config = dict(
    rope_base=10000.0,
    qk_norm=False,
    init_std_qkv=0.0352,
    init_std_up=0.0352,
    optimizer='soap_variant',
    lr=0.00437,
    decay_shape='pow',
    doc_mask=False,
    dataset='wikipedia_en',
)
Each number is 128 + 32 x the weight over its row's rms, rounded and kept within 0 to 255. Layers, rows and columns count from 0. Numbers have three digits each. The size before them is the row's rms in percent of the matrix's.

# gate: layer 7 MLP gate, 512x160, rms 0.168, rows 244-298, columns 0-79
# up: layer 7 MLP up, 512x160, rms 0.166, rows 244-297, columns 0-79
# down: layer 7 MLP down (transposed), 512x160, rms 0.153, rows 244-297, columns 0-79
gate244 101:192098148090092172123123146162207182117061139098097182102128176170136078150100066130105112118161157076142064123096126131146128112107112166129155119068147095085120134129156165074141123136199098151109129127140103137128132161089167083120107151
up244 108:039172139151138115140110109093112098129169134154159060182130137116147181071205143192159150115078055201137153110108176154168139135155173099142132163188143213181094137096147090140063129133087136118138132165117138109133158077136109156135133111
down244 099:099234130090160142087137108094118133110078158153157089121139105180155129092081143153206058151100148132120186114119141114147130090110173088097174094139148136173122127129100129129102136107083095174110073178132113105131106180116117120108086141
gate245 106:120159175179142165091172124151124108136118078152161089101140171164156114152140123105085138098102170123074157137120064130169151134143204129148116109124076105168071140121127107137107120112144109133123143127151152122086078137132117097130075101
up245 103:117122144158129133178094105129132112161079173123114150110149086059152121186103127136145151142059171131133133143157083153119070199148104123137101139133185149137195072136134151108147120159203087104108126149125090095108154057155142093177162101
down245 105:159124115122086086111142102119131139126124098127095172180110136142092108143098101052156124122125126140135159145120119150125158065112109084074133135101152100134136115110140113208170155084158099108092141131144108136073068141117164131175025130
gate246 110:079120125145094145122147131121203049181180151121188152118150073094171162132076109090130111162150137108116096099079136079109128093103147097140117121185148099111138159140128146065118110139136146143087125140139118161169170098114115134118106093
up246 103:162072160083142127094170194148147147072114155157148089114159149115096165181155169086142137148153176142109179118096127076096093113144088153169116082164075154103151115094139152152141170187170184145130168122185124113139129173164169158132126147
down246 104:114131124101089104122111132138088184164130166091173129122106127107123127114121174118135103124121115169111117108090102078135142065133123132156155155143079145119122094080162143073097077097162111115074114110173115075159191204185104172153187099
gate247 100:179101106167141156178095102179084087185109089134184101119083058122118122014126158117144154103181113117124092113122105137151107207173147148130084128099126024112183079065102119134135124152096149151131080102100141064134167143127090105091145098
up247 092:155142217139161199179162160068149127096139143129180137043095109101176132122158139044130126104144121113078200092138107144128124143129082168145142129106021097086140120127097065113099139136136150141159137142146153156140118157131104083093142103
down247 094:130145130110146176089111132107148145101157058177104141117126086131111084133123116126100122143166051168046126173139099125099127140118159111110121114124162108093100124122122126112113196100089146090111163115150111173164077132116077104135152207
gate248 104:069143183175127095147105163095141145162088123121096164138115156152158128135145089123107114125106163112067088135125070135191148112121149103107103147094105138075137097115171168182135138161143139090144160151092122128145100106189148126185149139
up248 097:101106138159168102159102206116121120138163099140149159154168104171117120116108078194134110145141123113158125132161125063135142173097211123130110139182170180115192142190186161162133098170129149120085152088077107137120033111196113137131160108
down248 097:193110081152127130165180143134135124079134133130109121125163139132142074086150174173150136069145103143194179205154094099152161130077097175109151086162142124103107115141183189139114118119072130127087161186131145118107105147136119134079156174
gate249 091:092137101164115142094137158121076106156128116122118134101088149113114147155108087205108132091093213186161129122107144200122114133138123124154165061148091110134139104140148154069106144073143092067153149106118104134125101201116138118140092153
up249 093:143138109059116125200118077102078150086139129121203071128151174150116116171174136137143104110121122110129165107142056169147091130117112185113123094120153129103105100066151032122126090094140098087162140136089112172076053124160186148110132168
down249 094:124110141105106149137122093128070108166158129086115205089128129133150101121129113137128166162106083089110160169127109112081131104134087120121141093156138120094151131144158102164130081111208148104103158085116134191145079140163111144141130098
gate250 091:132204106088146121088144081080092104135141122141102101147122197112098140211120134119124116152099181107135138135099130153117076112106135169170131077119162117070054107119122143124110166100109108099156106145132075128141160126099100173137145130
up250 091:114138145077091139093127132064129081053138081185164103099102088150116101119085163105152112138096128138130172079101113155084083169124113134130093118081043135115094154159173133138154120102094140105193156150161079096139147143146101111164085108
down250 094:129175136115102143113146161122155119097118150112070125122129135154167146136188181124121092097154158157176115111130153146108109105120150163113077127148125144121072111095123125187131155121120161105137134075238154124176106150095117166088148119
gate251 092:167159214086170156157146141108119144108151182133147117113142191102134153113125161126180108111166120106096130108106171160142082119112100180133126162147087038112084111152135108105149139111049115083160129115172113056181119092153122134131103095
up251 089:173133187128138139177145144080144160176150127136166080112140214116123067106177137139169129133122120139109106138118145177106056178113153173096186128162147071125091065161119116102148146118105113122144106144166133097163084103128100129159105130
down251 088:088206084112048163179138125070134127128107128126211135084137147129138131153173120057081112110153091115111124110119093134149150119106182111091118136126164165139109103178089129204073093100125141152090122098145187158144165129047077111127101127
gate252 104:135131171134168118146123153087105161147125144164094109162064114161089100115118076165157120144148154105144092159074176183141167106167199164087127149115093122082166150098170134126176106156162170216114147132110123102202176099110146141089094158
up252 106:162120060110146121103158118113105143089157153127122141129121222154103160179163075150125133085125157151054083130150141040116106083137111148140127057155098138119062095116129049127123127130141137162065157156116126083142064103136201128130115152
down252 106:099114067131177108103183164158165124116196169138114152179148102090088069123087135156131177134083134143145125098174098115069137107117101181132126062165086125134088111072148123134112114102139081071194124131097168141098119147136110149089131112
gate253 094:075118147164157120157140128117074135121144132129127116098099118141180165123158163127110146164150161119109123066081136137150189048106097111181133177151151176138103118120170123138114112137121098106111129121117133145136141114152130123153220108
up253 097:112139134083134122145123150119096170102093187157093187110094116153142123138148123155072107109126125109115120145078088160143168124112117088140115111109097139143095107047177093138121164109160172131022085165169163121086148117068107186120170097
down253 098:113110164122152152052160059104165099127161112132109131126124054115102010131136149091080105161131120122101149165124167148165098133098172142105133167106206080150071109145176127108125176092149087114140140076082134154092145127164114142113187119
gate254 095:076101145164127132199085161090154165130156086129067154153157116146118150133119067085132070152135099175140098108101133099184097110112131053093095115101127146134134129132122143139173167154133109145145186113130066163099086130136107102150142111
up254 096:119135165175078119114128123108100083169125092134140135117201067135165142136054127134152081128145160177170109068136169132144152068195082103065138126062126154146123167144140164141123132156136094146149134134126092116125097131090165136073123110
down254 099:141161113095089098156113156152162137144112173116178059193147123118138053151151134137080096153141123147148229114132145136126156117160074161121146135130169138152128146147119137121125116118155095102154102117184148100141129131178078092118151109
gate255 098:150086135139145101177130128164178100156114116126137123133104127110156128223140098120103096161136185095154193139084170117151115143185148139108119110100105159189147107119161158143143099172139141133123154165180107178108173163149146063185137141
up255 108:131182125111166140048104102077099147151145113159150107142135085182105121099093095160167124115166140150110117104152142123077171136104176106188110137143139089108129159080101083129115149073125138066137125136098167154099090047140129138158198099
down255 102:141094050120141163076124161071131117181150126125135065166176093187076126104080123155191139118119123097146083097139145172130119108188146113110110123104180140163183165130118082120107117139115168081123068180112155163152111077121114164155133130
gate256 104:128149165129179107094144087106197102163104112173183129141097153102086118126148201153101182176114101131183107067106138100166102081167132139108143110136085117051071154097157162098150167121118129100106160145079137133140132108146150136179094128
up256 098:177170078148106076142138146130144127136086118096098116093112145146164130111162098141085126132171131115072121173158102090128138164189175124114112158110132153207108089134197134099153109158070172117097067136139132113138182088067081120157146139
down256 098:202086152170131141114119086137158103084119175119130136134132132082152115134157159088164120120136170127111253074109114141136105071146125101149134130050112109124089143122112147088087154129119160159103115102116153164148114152151128213164047151
gate257 105:147108160110135157122119092120113074151097094091132147151122108164104101097169143125074209145184121202077095122100193097109100104122102063194154110121162097152127136151152160100176136116139099174194107120169116146108159165122124091067186125
up257 098:157122121123137153179169149108111102130117155080128148162102128103112142200132130194115117114199134128187128144122100135114082142099151087104143113118155085176112118177157141121135171131132188203063085124107130100184191059093166091068167124
down257 105:112093132137146105097172109181083123145136103140121160103139146150153170154152201134166113161175170122090096102165192125098097108110111100107163092088185089135122133118171159078144126141160067152163189141156076114103141154136082120076196122
gate258 109:076096132183060116117168119191153082105095131126143118121075136122143104198143117087111127176151079110122198144082139150122112125122107126122180146091107123093103124108129143106135144121136141084227151112078185190159094118129171193085097140
up258 119:133134075078096101122115112186117109140115062102071142136092141151125095174120118081113173137139174105093110154098180104177141161171116175119118144126131124150152143099206120150154107164103111138089138225106181136126130180101128139114108142
down258 115:145086132134122118076112138139154044161083165141097136191131149138187089097117084115059142122157122118158124182081158188163100099093128187111109109113179062177140134050137145134129117094121105098134137170134129174127096163157122116154088104
gate259 096:126105154130107190091187114132154147135157186146128143121111124152146110110096087143103110113142123096162144102164109136126127152097106096140133161061070113134094129106161133180140137064138149161104155081117156149109109079153194144107143108
up259 096:144134166094105180104149145146069147168130100131127125135122187098105138158107085097126160167103124114171161081121160155169152152138153147132132112082073112116101108145203136193104111068104064117098167141131116115136087093125149226153184133
down259 100:148119143080143148125062145193140133101134093194121176113109109094138116113169135137123127110115120160118164132138171177123143129156177161078114091123119112161103160151139088084121181142159083122116090143137100154196142148096137118122123092
gate260 103:126115151132105134151175114158157081139145083091116162080129106106143133149115098108160164064106133152169165130136107110105088164098186100120126105165137120146100107183089113065136070107114168184161118174085129137197138140139110170110113142
up260 103:112158111127149169053110178085157141174156106103082160135120154185068169129095110164073100126144162129088151155151098089144147125149076157102131151143110181142114171120135092168132169137046110054068156096157121107183136147098100123088097146
down260 103:164133140120108102114135110139170117087117195085104160088116087107086102102112131131145137192133151111119106147166148156149133131147137097093137123174119180110101129116127134086087154129095115114118142086116165131180101121170119155139156042
gate261 109:194086124136022129134161101113135092146127125135170191129111133131145150079151127139153130139122122146105136055031141107090153098104152154136094150102101121148141128141124180140108093111150187159130082161117145175112077105086209113113125094
up261 107:127165150131082125125169065138099121180171093089080120161080115153086091112137157122131091197116158132133104104094099101044162103160140147136097157075082115096160122167114174102194199095097157142168139086118128167108088101138139157150139101
down261 105:173172093134144174131136055145097150144171143133110143161140115145128144053088065114083153101180123116146087164118112105135100154127161157127082143109097133120142108103078173181150143088152085150068130156117099152127127070112165125113154082
gate262 103:107121090127122086177082148073158179087184114146056178136141096130135106102123165091129072124139097185151136093092157101135131114088115097166125112111114152133123148125116056058139161116121100073182141157159188071089145097094130122188080090
up262 103:165148087184109082059118125105146138126074137131175140150121103150067126168174164137157108144156140093140162155105157098128136122150080111129154114132150072179095075129150142152145094149152134072107133148118125101140132123113093120144111141
down262 104:082139061103154093198090108095088156157118116131170081164109119143132078151124172108136062211130092144127158130138148114124169140118136115114132108125134148202156167143140111172119109095123107138115169126106167112127126152160073167227175094
gate263 104:174094080176116091128149150097143144065192141115133109096112153142089145081162155134113088144117125095133161117118144120111098089119118105103110150075118119069075073110061102135170095146131064083134132100116055142111091158113135078156132104
up263 102:190168146112091125130123126100053107152086106155060146129146145124159144155161101085127198149113102103196111159150146117173101139133158135181102105135203142105072137134155144113129161091157165185115092126142102122200162206090121177124154140
down263 102:108203156118101124095170156097178104159081154190105152109150114138100174151104094128125172097170115109088130130115168092092092144099087122142101124156195089087107124144118140098130193141112154103092143139159065109085134100146153102113107138
gate264 098:137104167100110102142151057103147091078189113127206110181184144122128090120128177145162103134109070118072138126152135083111151062073180124118148139093128107167159085084142077151105139143156118128125061175134166126115108111103145147129193130
up264 096:104058156135139150102211125143037148117108130131161117161117171129122159088139098116098116127121134121108082136134123155122146090200151102154102063135114177119100124087121116110145172077123124128105097117151149159149148196133169097083129143
down264 101:145159100128074186109160134153105163103087097153123114114132091133135131146150190105142149097117107086125125168165147142092098144072123144100157087171146095125177153191124197168105115082135128087167156093127166134151155110132112116090159111
gate265 090:116092077092151120187150149061144131142185145116152165164100153134073143088137139164130097050140208130130115160101083102140095126110131159179114133137121100103077160149116083161126102145162190171074182156137138115125147115132199126170099135
up265 090:145143176097062113087123097185120128141102114144121066118192110135171106174142128129118142168105078086112164087131135171140139106162144143049147124077125117149148091083166151136148145096045112066212092124115136127092123140108122114129130097
down265 096:162145108112118145079115179121082171127165082197145166055126139189103104171057137182107109149069153142102131102085120106117144100169189158063125099113140126095157089075113120122139153187148132118170167121125089132149088068148163115157128154
gate266 099:069082089101129167151157129102101045123110140121148110176155141117151197068117114098090185142117134089131086128093112145107138124121160107167161105130137131105112119079098128098096180147144141123154145138131096100110146143100081112100125114
up266 105:116128095090131184149167153145165146132155175056152115076150224159115113116112072159102140147067191121115109136121148148088155108065151129166128123138131122131102123113096142103147149157169096128133103128133142135141110143097093149173150131
down266 101:083138125139136151137087130101094156125093099115138115098115167125134129102106150111138139162086139136105137140197155169100155118112111119145200089094105123165111089135102078117092113184129144112190132107105104112161133116152093115117138086
gate267 099:134090171153116156193106169124120161159140062071132195088141161131062080161078134123089142111123131144111111114144089160219097215149071164062141076088135146137148156145117128119132113047100138112167164111107144133136096163132155121117099130
up267 098:119055145200125159149152089177117179170098136107119096136127049130110124125126139135080084104201111150129102138148120162100061112132141110139128169108158127117164110097137087077081041108128151139122089128107171184200147154140126112144119129
down267 101:127138149174125081127135172188161120152131093113152164102123110075110158099163119139153117178176165137126160135192144127124161122143149096155073121103130152153186146069085108088164110096108157100167135172138148085119097170107119191108137105
gate268 085:118097140066122125109124107126191108102127144122092140089157177114132161144133116109151112079124116150152123135041051211155128167142119145120176092107097137160116109173142111111167127115158123172131143161154094127164114134148141121123127135
up268 087:161148166103134126135134133129084128104113171151142107176151085068087140080107131168125103141103161107071161111185188069120119119155140086145135115139161151073163140083131153139090145159090161091099177123101119160074089134137149155132113117
down268 090:165116146137129145125163115103135153118106192179133085120123079130124150125099197147159120126139138113098117082103116145126146142128115122130135132132101132123083109121133132088157069110099184099166122091147083089143020107182120122140160114
gate269 089:166150140126136130138129150167149096111205125171181148136112142138099126105136136133183158087118125159163137117142146137169161181101192167128118130143098145057108158155098133108081093161083084138142152135097064180097115140158110052085125154
up269 099:117167128119108108185088124121151128072113115125164168162138110152116132156086144077152139142112118088091110157139130119154149174154124116150176068138110065116123154132179102077154132101110093125101155102080158091088153068088126155103133180
down269 100:169091117174170123023154138127082097079125077134153139099112117132084078193151147107137154126164110080093133119139105183120086149131173114127081143134130098108128089159115066157130136135091143068177136194113100107163078132135172157117163160
gate270 109:169120097102132139190125173106148147151090083093104140176113118146084178171116103162058143171099149120130135111123146083166090130140167128150160149076102122112140145130172101103155120136116191184108115118080153115173197090192092077098131146
up270 105:098188179143076160110171123148074074140100089151144171099112108166140121137146141122138145126119123166038155149109109112157192141086119113093133094145143146173133163051116143140116199125084151033121119121148170111123080113109121156155180089
down270 101:118161175165097150083153152182112099145076090092077174097147122065098129131062075146160190068080153113129120157119067109127084151130123079110104110157111097149160164124141144105112149131121162095063126173075185133135123059171144149179107175
gate271 107:162113133146129146113159101116081143186130163050118123134088141093185115118196155119077130106077123124084143095142141139107129086139150143113159121142096110174060084139097151070152189134167115114101075098112149096094109179150110130149128102
up271 108:182160176160130138102180136084099116188124141074131133147123130107165085104136111087174140194110156092107152094116121154138087159076111086120111117103108126156092108153147127092119141114128122163149134110132169178191153126135149211193131139
down271 106:113140136105124183102144209145087103136145098151058135140154146117158103150148177146138105091161170146129155112128140132152153130120139076097077106130100163157139151092071134160174075111169119137076119071104159151149179119132085143185119145
gate272 101:124088093098132133142158109144123140097082067144160200126123130137156141129155169184127178138142168123073148135123166144163149085125155137145126151121156107137071127076065118162091074095129182114125127131121114145108182169077117108140090110
up272 106:100125159128152105071161146134116118102096164117125132149156168106147165091118160081126121133153106095061038084104109148090151168120149150161158119141070138160136080069197111130130157176138096075116153174148154136114133061128130145167172135
down272 102:085113111117150168140088123114140075118144072110092148153111114129111074052136184138150117174084114135160113121148190124164077127171147165134098155195144167154058141083125127083131166096083100125199137178093182145121107111193095108140091129
gate273 095:125152080079119092139086155136139073136100078126108152133155128129131154172119171139132164073106150106129182112144142123104087124054116145164163134134109143101110152145139121174134115155106147114178125136113139155165184191120091163130094106
up273 101:148132213150183129119201144126164162093217164132166090130072130114160111096114142121131106166149129143139148138105123146114149133145123091131099124135143104098109101140130145118131168082069128138101168135109109100143096100113144082158111070
down273 100:147191136086175096146133155115116145145131110105128131110070119096181105134062111176157137159087191123174154100090157076178123180073100102132120123104101085128102141157085151136108087117085102155119129120129143104145126094144143120130107080
gate274 096:169075101136147185110110117075158128114159141084136147118176144107099157123073165129132104040144062156159162144135157132079091144129133084102122123089152118127229094146147100098085120176118126144126115084127131105110141084152125113126169082
up274 102:095123126181098077147130114139170130141099130141135150092085086151128122141174081174121143209111168098097100138099115118181167116109118164138126100122131137125098134121136141127148145064144154097096129172119106153108129182136139136111055145
down274 096:089081150153151121111190093153125182166130169103152100178180151158094119144150157147183133136135133100127107140113130130125112154170097154122123115137047158103156150138108130137105128062150162111193199040149128170097134123145129135131155106
gate275 089:166085142142096138116123140149206113113183120175089156131118140145123127079116116117120103143052149098158150092195114119109125089113142131114124150072125113158089115100185134071104163124185120173153177124142098118140034163143139135112144094
up275 084:149128091155092162141122148080170157180193138178080178164121096175100092171103117171123105125061130141124180125157087186143146111144143163154110112124163097151062133125132096126092115093129093133165179107124080079114079168079122192202124096
down275 093:141105153138075110145103119125135132116180156151143148167099110134091121113174153152101079145133095137178181211156108127157166120089093162104098144177106097146129129093131094116116163094106133119100123089177125107168164153098077124173115112
gate276 104:168130210096152155114104136090148176135113145111103106099136123131153078124127155187178084089122213106145100146163127133098160060113116134148147130169085086164082101129066120129181119102128145159141132127142136121136091126102136063116105078
up276 101:069101079103148086185157145094069113181108122102087153182103135106032169095133165082103126079053101137152142108155144114181065141085186137127144132142177125109108158152140144136108116122152147166161059106121152125094134140175139126086114114
down276 103:102173128141128188094177171121169129169148132148140099141105157110123102125101104188124103142172124094083097082130172149110113114114132060120152133152126092114159108118130129122137152077061120127074067126146145148127094096168104058110102087
gate277 087:136104151153100122057117134168155111126083138152142141174080065197109144081059117156127154120107163175090130130165093133151118137122134175164116113098185204163149087097156122131118107101129108154142175165152122093159084081123109131158077155
up277 089:145147140143114105081161150150138108104102125153155174138066076163161156091079128161047156129143116148067121167150128110134156133146115195139085153156188177158133136106161142155098120087103074168126168157126164087136106106155042136124068149
down277 083:081120141073137179111173160169147136089160110104124109080127093156112143173108105122079180154114136215115116178098160189068156114156152103104146130185142089126069145132087163123116108064105085104084162124109155156140144104101077130125122182
gate278 096:130093076158156116155099164079119095201140134098131119100190108157107127097097140129077089120115141139070120107099099183094154115139112115089112115080138174179156084091112108102162133117106149100152170124104145145074115129170154116205154102
up278 094:150124080151095107067113168084130123140069084185130133171105157095092146182106091159139173092091140104078116125120050077217132110124182187044127118175162142132136142159149158109130109147091101139053112089107164139138145130141105102130138133
down278 094:214041131187111148108107143132155081174168129131143117075087156113110089131188158123094073124143140109150110128127117120127114118070116144135123080118167166152133147101197103122121136126178115128133157102149125192119106096099137131103109144
gate279 098:147111101122118121108127116098148156181163083177155174135080100099168153102121097069153166144099132136109140139168122150191101167121117098154128127106123109047117133114114113139065148120180156148150106069164165148156130106130160154148115139
up279 101:162051125122117179168151133136151134112176152162078147124117088151135133155103155123131139088177125158116128117184093066114093131152192093150136161133148168099138137121126180084114108160087096126146170062184176110102102118170077119138128114
down279 100:144129131139139084143179063169118157140120109163126152149127160114147137165142101128095129148192115139081124056102122117086150125150129138125154116110189184164136052137160088146178101191096139103157123069053120150175095118125142168108145106
gate280 099:102125117127083071149126143144154150116109132139133174135139161145129097146129190142150094177136096145118162119098081152144175125185094120155085129150126149087123167196099114111106179082133082126119071121100120174077121104120117127133135123
up280 095:189132184083110166123139161122138137167121072151150120163106143113183165135186101085089115154140122124132223153120135169114187113128089115179151118147103150137075140178112108153139088102127073127135111172101113151143145212110128125092142126
down280 098:132132126162094156154138122178140203110107169165131051189171118119107131112143110163101165151146144137163155077168104077116117117122100092154177158118142065138158136111148124126160136132159128085124087156140110142154157167135158150099142098
gate281 094:178099127102120153102112095105170106122178123179103134082132096078160081119170135149165165135142127131066205098069082158161148148089073139176154091109091116122130130109144112076073075095126169165161070108139089110135142105087089118113174137
up281 090:131106121081102173124125111089115161131186123167100117077074104077180134103206102135161177131096104105089175077079066151089159100110099117174130126151117160163116095122115151079111141091124113148133090063182129110193207159130125108167105127
down281 094:185126149171161140124165119091157204150108145097128119131088132132123145132166146112169119149072064153128105105152141110121142115131115151106165134117162162098115111109144164100132134087139164105100132112153174152161124169163142190166170074
gate282 093:100134128121104131123153084092153139130171124127092149078147103172139147125119139137074105126163168106137063130116150141149116151098084129091233096116127123103144147106146187110135117092104133136158120180082079156139164112163047087098168079
up282 094:117186182143167104107152104107153125163094128098107122100149137099149156151076174091185137114160122163122132133115101091150122106193097123066167147157150106131095167115131176130130138099076141093159134171162124094119090127117105055128136090
down282 092:099090120063136064143083105142166139114113092164137149108096159125135093128105111052152165105150142142187138194140122177131132101146099150099090164128108120138133152243120128172121140122056117079067113131133109103119145123159111195088092162
gate283 097:119123161086110115166095098153146089151099209092095171110107133153175136153141166152145108128174148088146141118091101084054128125117141074108115132094104153177115118129118186133114197138177152152137068108152105123115153122113075055101155095
up283 103:182149138157116046166159223073139122128104169051096129132148078105133051138028127123170132175146118120129148106111135099101148174097091122060127158148195135140114091157114145091152092118127147126115142165114211093140161096105101132126151074
down283 101:134125194128141094152097056111114160126179160154081173167140161133196189165123137140116084139170129103158158155135131163076134127171135120062112129108093146146164125116152179156102143143124068152135111095148115056189095104180117061086083104
gate284 094:121149106172071085102216129163158076160167079093133178204179131108154077076114097186138114129110137154140100088120107095148083119150092122165108158165110081123099122080076119105092097148137144138078088095192112143106119122142143171168074097
up284 092:120159123113086116113177156208154156135112088123130133164129127092174125061125127094163162088089117109145128088120131096165118130122117148162103150145120097158147114104119055105105107186120113077075085105187119148063070178133134141199053153
down284 097:070154093134147140198165116139114151129046106089185175146140169121117150088147106146118124168160103150122130125098143110116117128177120164149092151127126202155174155110107081197115084098149126114026128128130152134088093162125159202142158114
gate285 106:117171105127092150142093120155095099158150164100114137128133162143071098130130152138116100147181194152175107161062070154128116138070135140089133128073149140077144158177058189116095152137138131152148142085132124140164156097151107117126072102
up285 108:163139130122108144109101157166144159134103193137131117118120151167124163158159118084174138191111120114155165122141123096116095154136128133168138132145122118092147086130127113175096071139136145151145135170144080193114096126117139109139117094
down285 103:112129099091137132129165152164156124154123145108103171161149188095132169107095148137158117085105064153141142117142153140105157138143187174115133151109087163155097152062195087129147137103111053128132148148192097135111109106092101128109199103
gate286 104:106143103176103154150139109111141072183171142106086119078161125123148154080153186070137133112100168136156125115101138119164119143161075125162165170094136125115122118166116164107121109123126114160188134162105096165075169134148123151113130062
up286 104:086135124140184112073112144112080146159161171115077185045161209105104174073161146145098097147098122162122167122125116125123116095128156129131137136107130122208140125160134185112123116095118164128156149128071132136051120170149116125150126102
down286 107:101207105132148196189071128170132148134146176110116090188112127114124097115116116137065197089157128182131152128143134116116107163124114141142174154106193052151196111072105158080102132133125161186155166065103204098160134158095136112121049179
gate287 092:115110103142085175144173133155143132126088113117147109163141198174091173110097106186126064101205132196129063154072085140143100175171169147084133130106157142146140166118105056116085157122088101163080128088107134159128117131129127106151118137
up287 102:137144095062093182127095067138119151149098083144124091136125118117092143155133119117165079106113154115143149141168057145135102163126165132138076152104133084100166137131146130120131138116119147158160115107148146168117114124136079107195141070
down287 091:156124111151130128146135184180153207076171109127148079078138138071134142145127059113155079091087091157142109130139118123136088106124100109197131148107144088155156153116140093160150077159111130126117099129192153110148107138105106133139128136
gate288 112:071082134145146110114125212112125159112095175122113082115071149130141142089107175167142080137138147158132062143085108105187125060177095131094091062134151130112164103125143143111105138087134142082108169149126112128129126158161128082121089125
up288 119:117120079150155107181166125119148156149114062141150096152175112087161156110190140076151182124156131127095139133133117113145123073069136177122091044116045138207103152118141139168155116103157167126112165147164018223158099111109116088116105122
down288 115:109085135137137164103091129170119139093156134160084154112112134155111128092129150120162112118123150094189115148187097146108127090099117110167154143158187139141111152148195102127112109120137113157112075103148108125159077148062184148100146142
gate289 090:115120120144103132136093091114180144166162110121130150085162088121155157101132109102093115127141127173128121087114091197086151078163123085089102128066153132135185133150089095103142129144133143110167133186141150134141188081151134139168127089
up289 083:164140078159092127102123151127096063133129142109099100146122143117110125159174172181161132128135121115135113113106152074146064127134154150118162095149070130146094129136133149132115041165112123158113153123176071153134101139087166115140135185
down289 099:123128108156112067154130121107179079155151071161125125150132102124135126185078171161122124151130083108090165043078146152097080082120088087122128128103082138172129126134133114140116125111076085171133118100154091192120154124150103088165191106
gate290 103:140172123126085165093124090081103167145165085130086146113128120093195131128129144126149136099147137085112142124187124077096147162134157222147126079134168122134135131119106095132120161079092097179126172109192147076130127065153094131118150166
up290 090:143170124115161138128173075125086094163156139137148125162146119149134103126134111117135154136098187120058161066153137183092126120132119164168206029143116131087104110112150145124118150086133128169110136160201113096173115090114147136088152178
down290 098:138151122112108145092137134196102152060087153088148131123163156182165102166135199104195100171171116097161069099143143086128154120156130137097141099107128125127175147124077172086134130111100123048089178145144132165115087156074118181166150159
gate291 096:101176119078131130119164120106138133175128127166101118121136114136077206086163070096125143119100079082150133123114088159092147119146193059103128072187091087059149093017109150142105118075128112146183184160185157177109124104112171150144163110
up291 089:121137142180135063115094106117110133109165178093152168153160133096217056187103141143138128088117181148128111130182154097158140136119078198098112153076141162145105169215160118096155157123163148157098064126086096089146124104107097100164106162
down291 098:118112160138114113120165122130056125121149132151140080165120102151155112111095152135154064121148115070105131063116125139133136144101172135083148120085144151138105098175101076087111134109108126137092107163081099129100138069134180150167079166
gate292 102:138170145175135154163157105144099046141099090117101109120110096076105067141153132115110207063150131113149137115091168111134163111112169204119200157126132129132086218130073106154096092116120161103126118160082113118110155127213154101091138036
up292 103:121030174145116093071113120126119104147133150154183121096129127145107126074123108132166101114148135133158077091094115127141155094119071097160185167179124055107151138146153147167146126108144096107118067109144147112094121125150165153135089118
down292 104:137095052073128136076156128128128143121139119136107153184109121120111199135128169145177120193111104179110121151168087085098075121097054134136097082065098133172146091119138129132108102127158115084145069144154156131147088140158132122183129124
gate293 094:102172093149118125099163130105132142157097161070134151102146134049145148139118201123083101088139190135129157179097195109114166081131102195148203110096126132156095145137165054150112157165153155123154133106119118058159105092132107127106060138
up293 097:149164132139112185139113198036129180134139150117095068170095162121109108132129074164136092162141141158129143129101115084080131092135200126097155071101121080141130126173102139156075158124154122103173105100097084134151091106126101128144141166
down293 097:128160118100152180133136149094176157136082138091171073126143158097126162086151168148114098131089116142144126184088164121142194124134149159118193125131121094134108127183127084149060088148125204081187099079123155099103166115113066143132140168
gate294 103:123106166122120121137193130194110128100125188136151150110138159146139156144103184131144062152215161136108160210182149147149109113160126114166139143118155169076154116147111176135172151117171202146126173119080140156159117089166139155112121108
up294 102:181095071154114145131106108133133136126182139113150136165187110107104111139139085122193126152135173111122146111138125137106121171077120105116093116113114160148107140114086141119113107079130106139153110142103121154166068101184171142134148126
down294 104:138137083129151153152125176096111091111152133138122128161105152102121168137093106153119096149162105103131125133114104125070159096095182134145136129158086118149159134147122037119106131164070086112087114105178111120119142140121097154114108187
gate295 101:123163160148161156157070156127192147132090161118102096134136087102183186134102065122127170148129117100123158098099094089107109120081127114069109097121178108124190136111160065123195087103173140100161101095166117130145138161111143091148124146
up295 103:150135141143135129093122108160198129093133127134133097159188087151152148125143148167136131053145052057184125159115140098142138096170118153154166106157139116095126181121148131161196134082103152134133061098099117173127154155164109110063126073
down295 100:114048155150156187134099174105124152171082147149078093088103131126131111138067172169105133076130104167149137142125073154144117124124141095153115168109198158143156153145087159089141131181158083144163106154110130102130181099071132140133129178
gate296 110:158150124130114153106096060125114184151110086143108109169118156078079122075140111157136173144144181107145171124112064132114125135122201174159220084152161161094197178170168152103120145165138142153164157110133112151149161174137105104144120098
up296 107:149102131126145185144183169132126109139168153163182051172123059181109177062079152162122083111116121110168184126169100161120058079180118129122160146107146166141157100150093141128175080136143097110131068174166104159147125120134135106159113085
down296 113:104178074138148134103157162160066093100140084140122143129102139158096064107131120114155181133126095177146103120104124133079080126175143145104171146149128114140205083126145126154066128172118132181130095150171114080079124114139118084093109163
gate297 104:091159103137166083112072184170114144148158143149127169124154138110054116125178119142117132112128193167142123106113077141110098116076189166054196067145062088076083100185129160106211094152167115174090140136105103129142158142105112134119065110
up297 095:176157131085110108149078157149165166090147097123046113110133149101123124107145150137149108141143095123158100103099146134122089086126121113117177111136127148095131094114113080156148180093153139126068148128085166127157096123127133129102150154
down297 102:085096075157114106106098138165082165078195176177165114097163144126076096143128153085153137142124090164112070094170112181118196077142144133160117119141184084094150144130107099133116099099094069137161143137143084169122162158098131154082166113
gate298 103:111109158123084132137175094073109105131158101061112125149136163093145128179077143090104123118116146077083115097080074117149201131106131133174110137112117172129098144152142156142133095137078145131128111137135130131161177103110154106138102108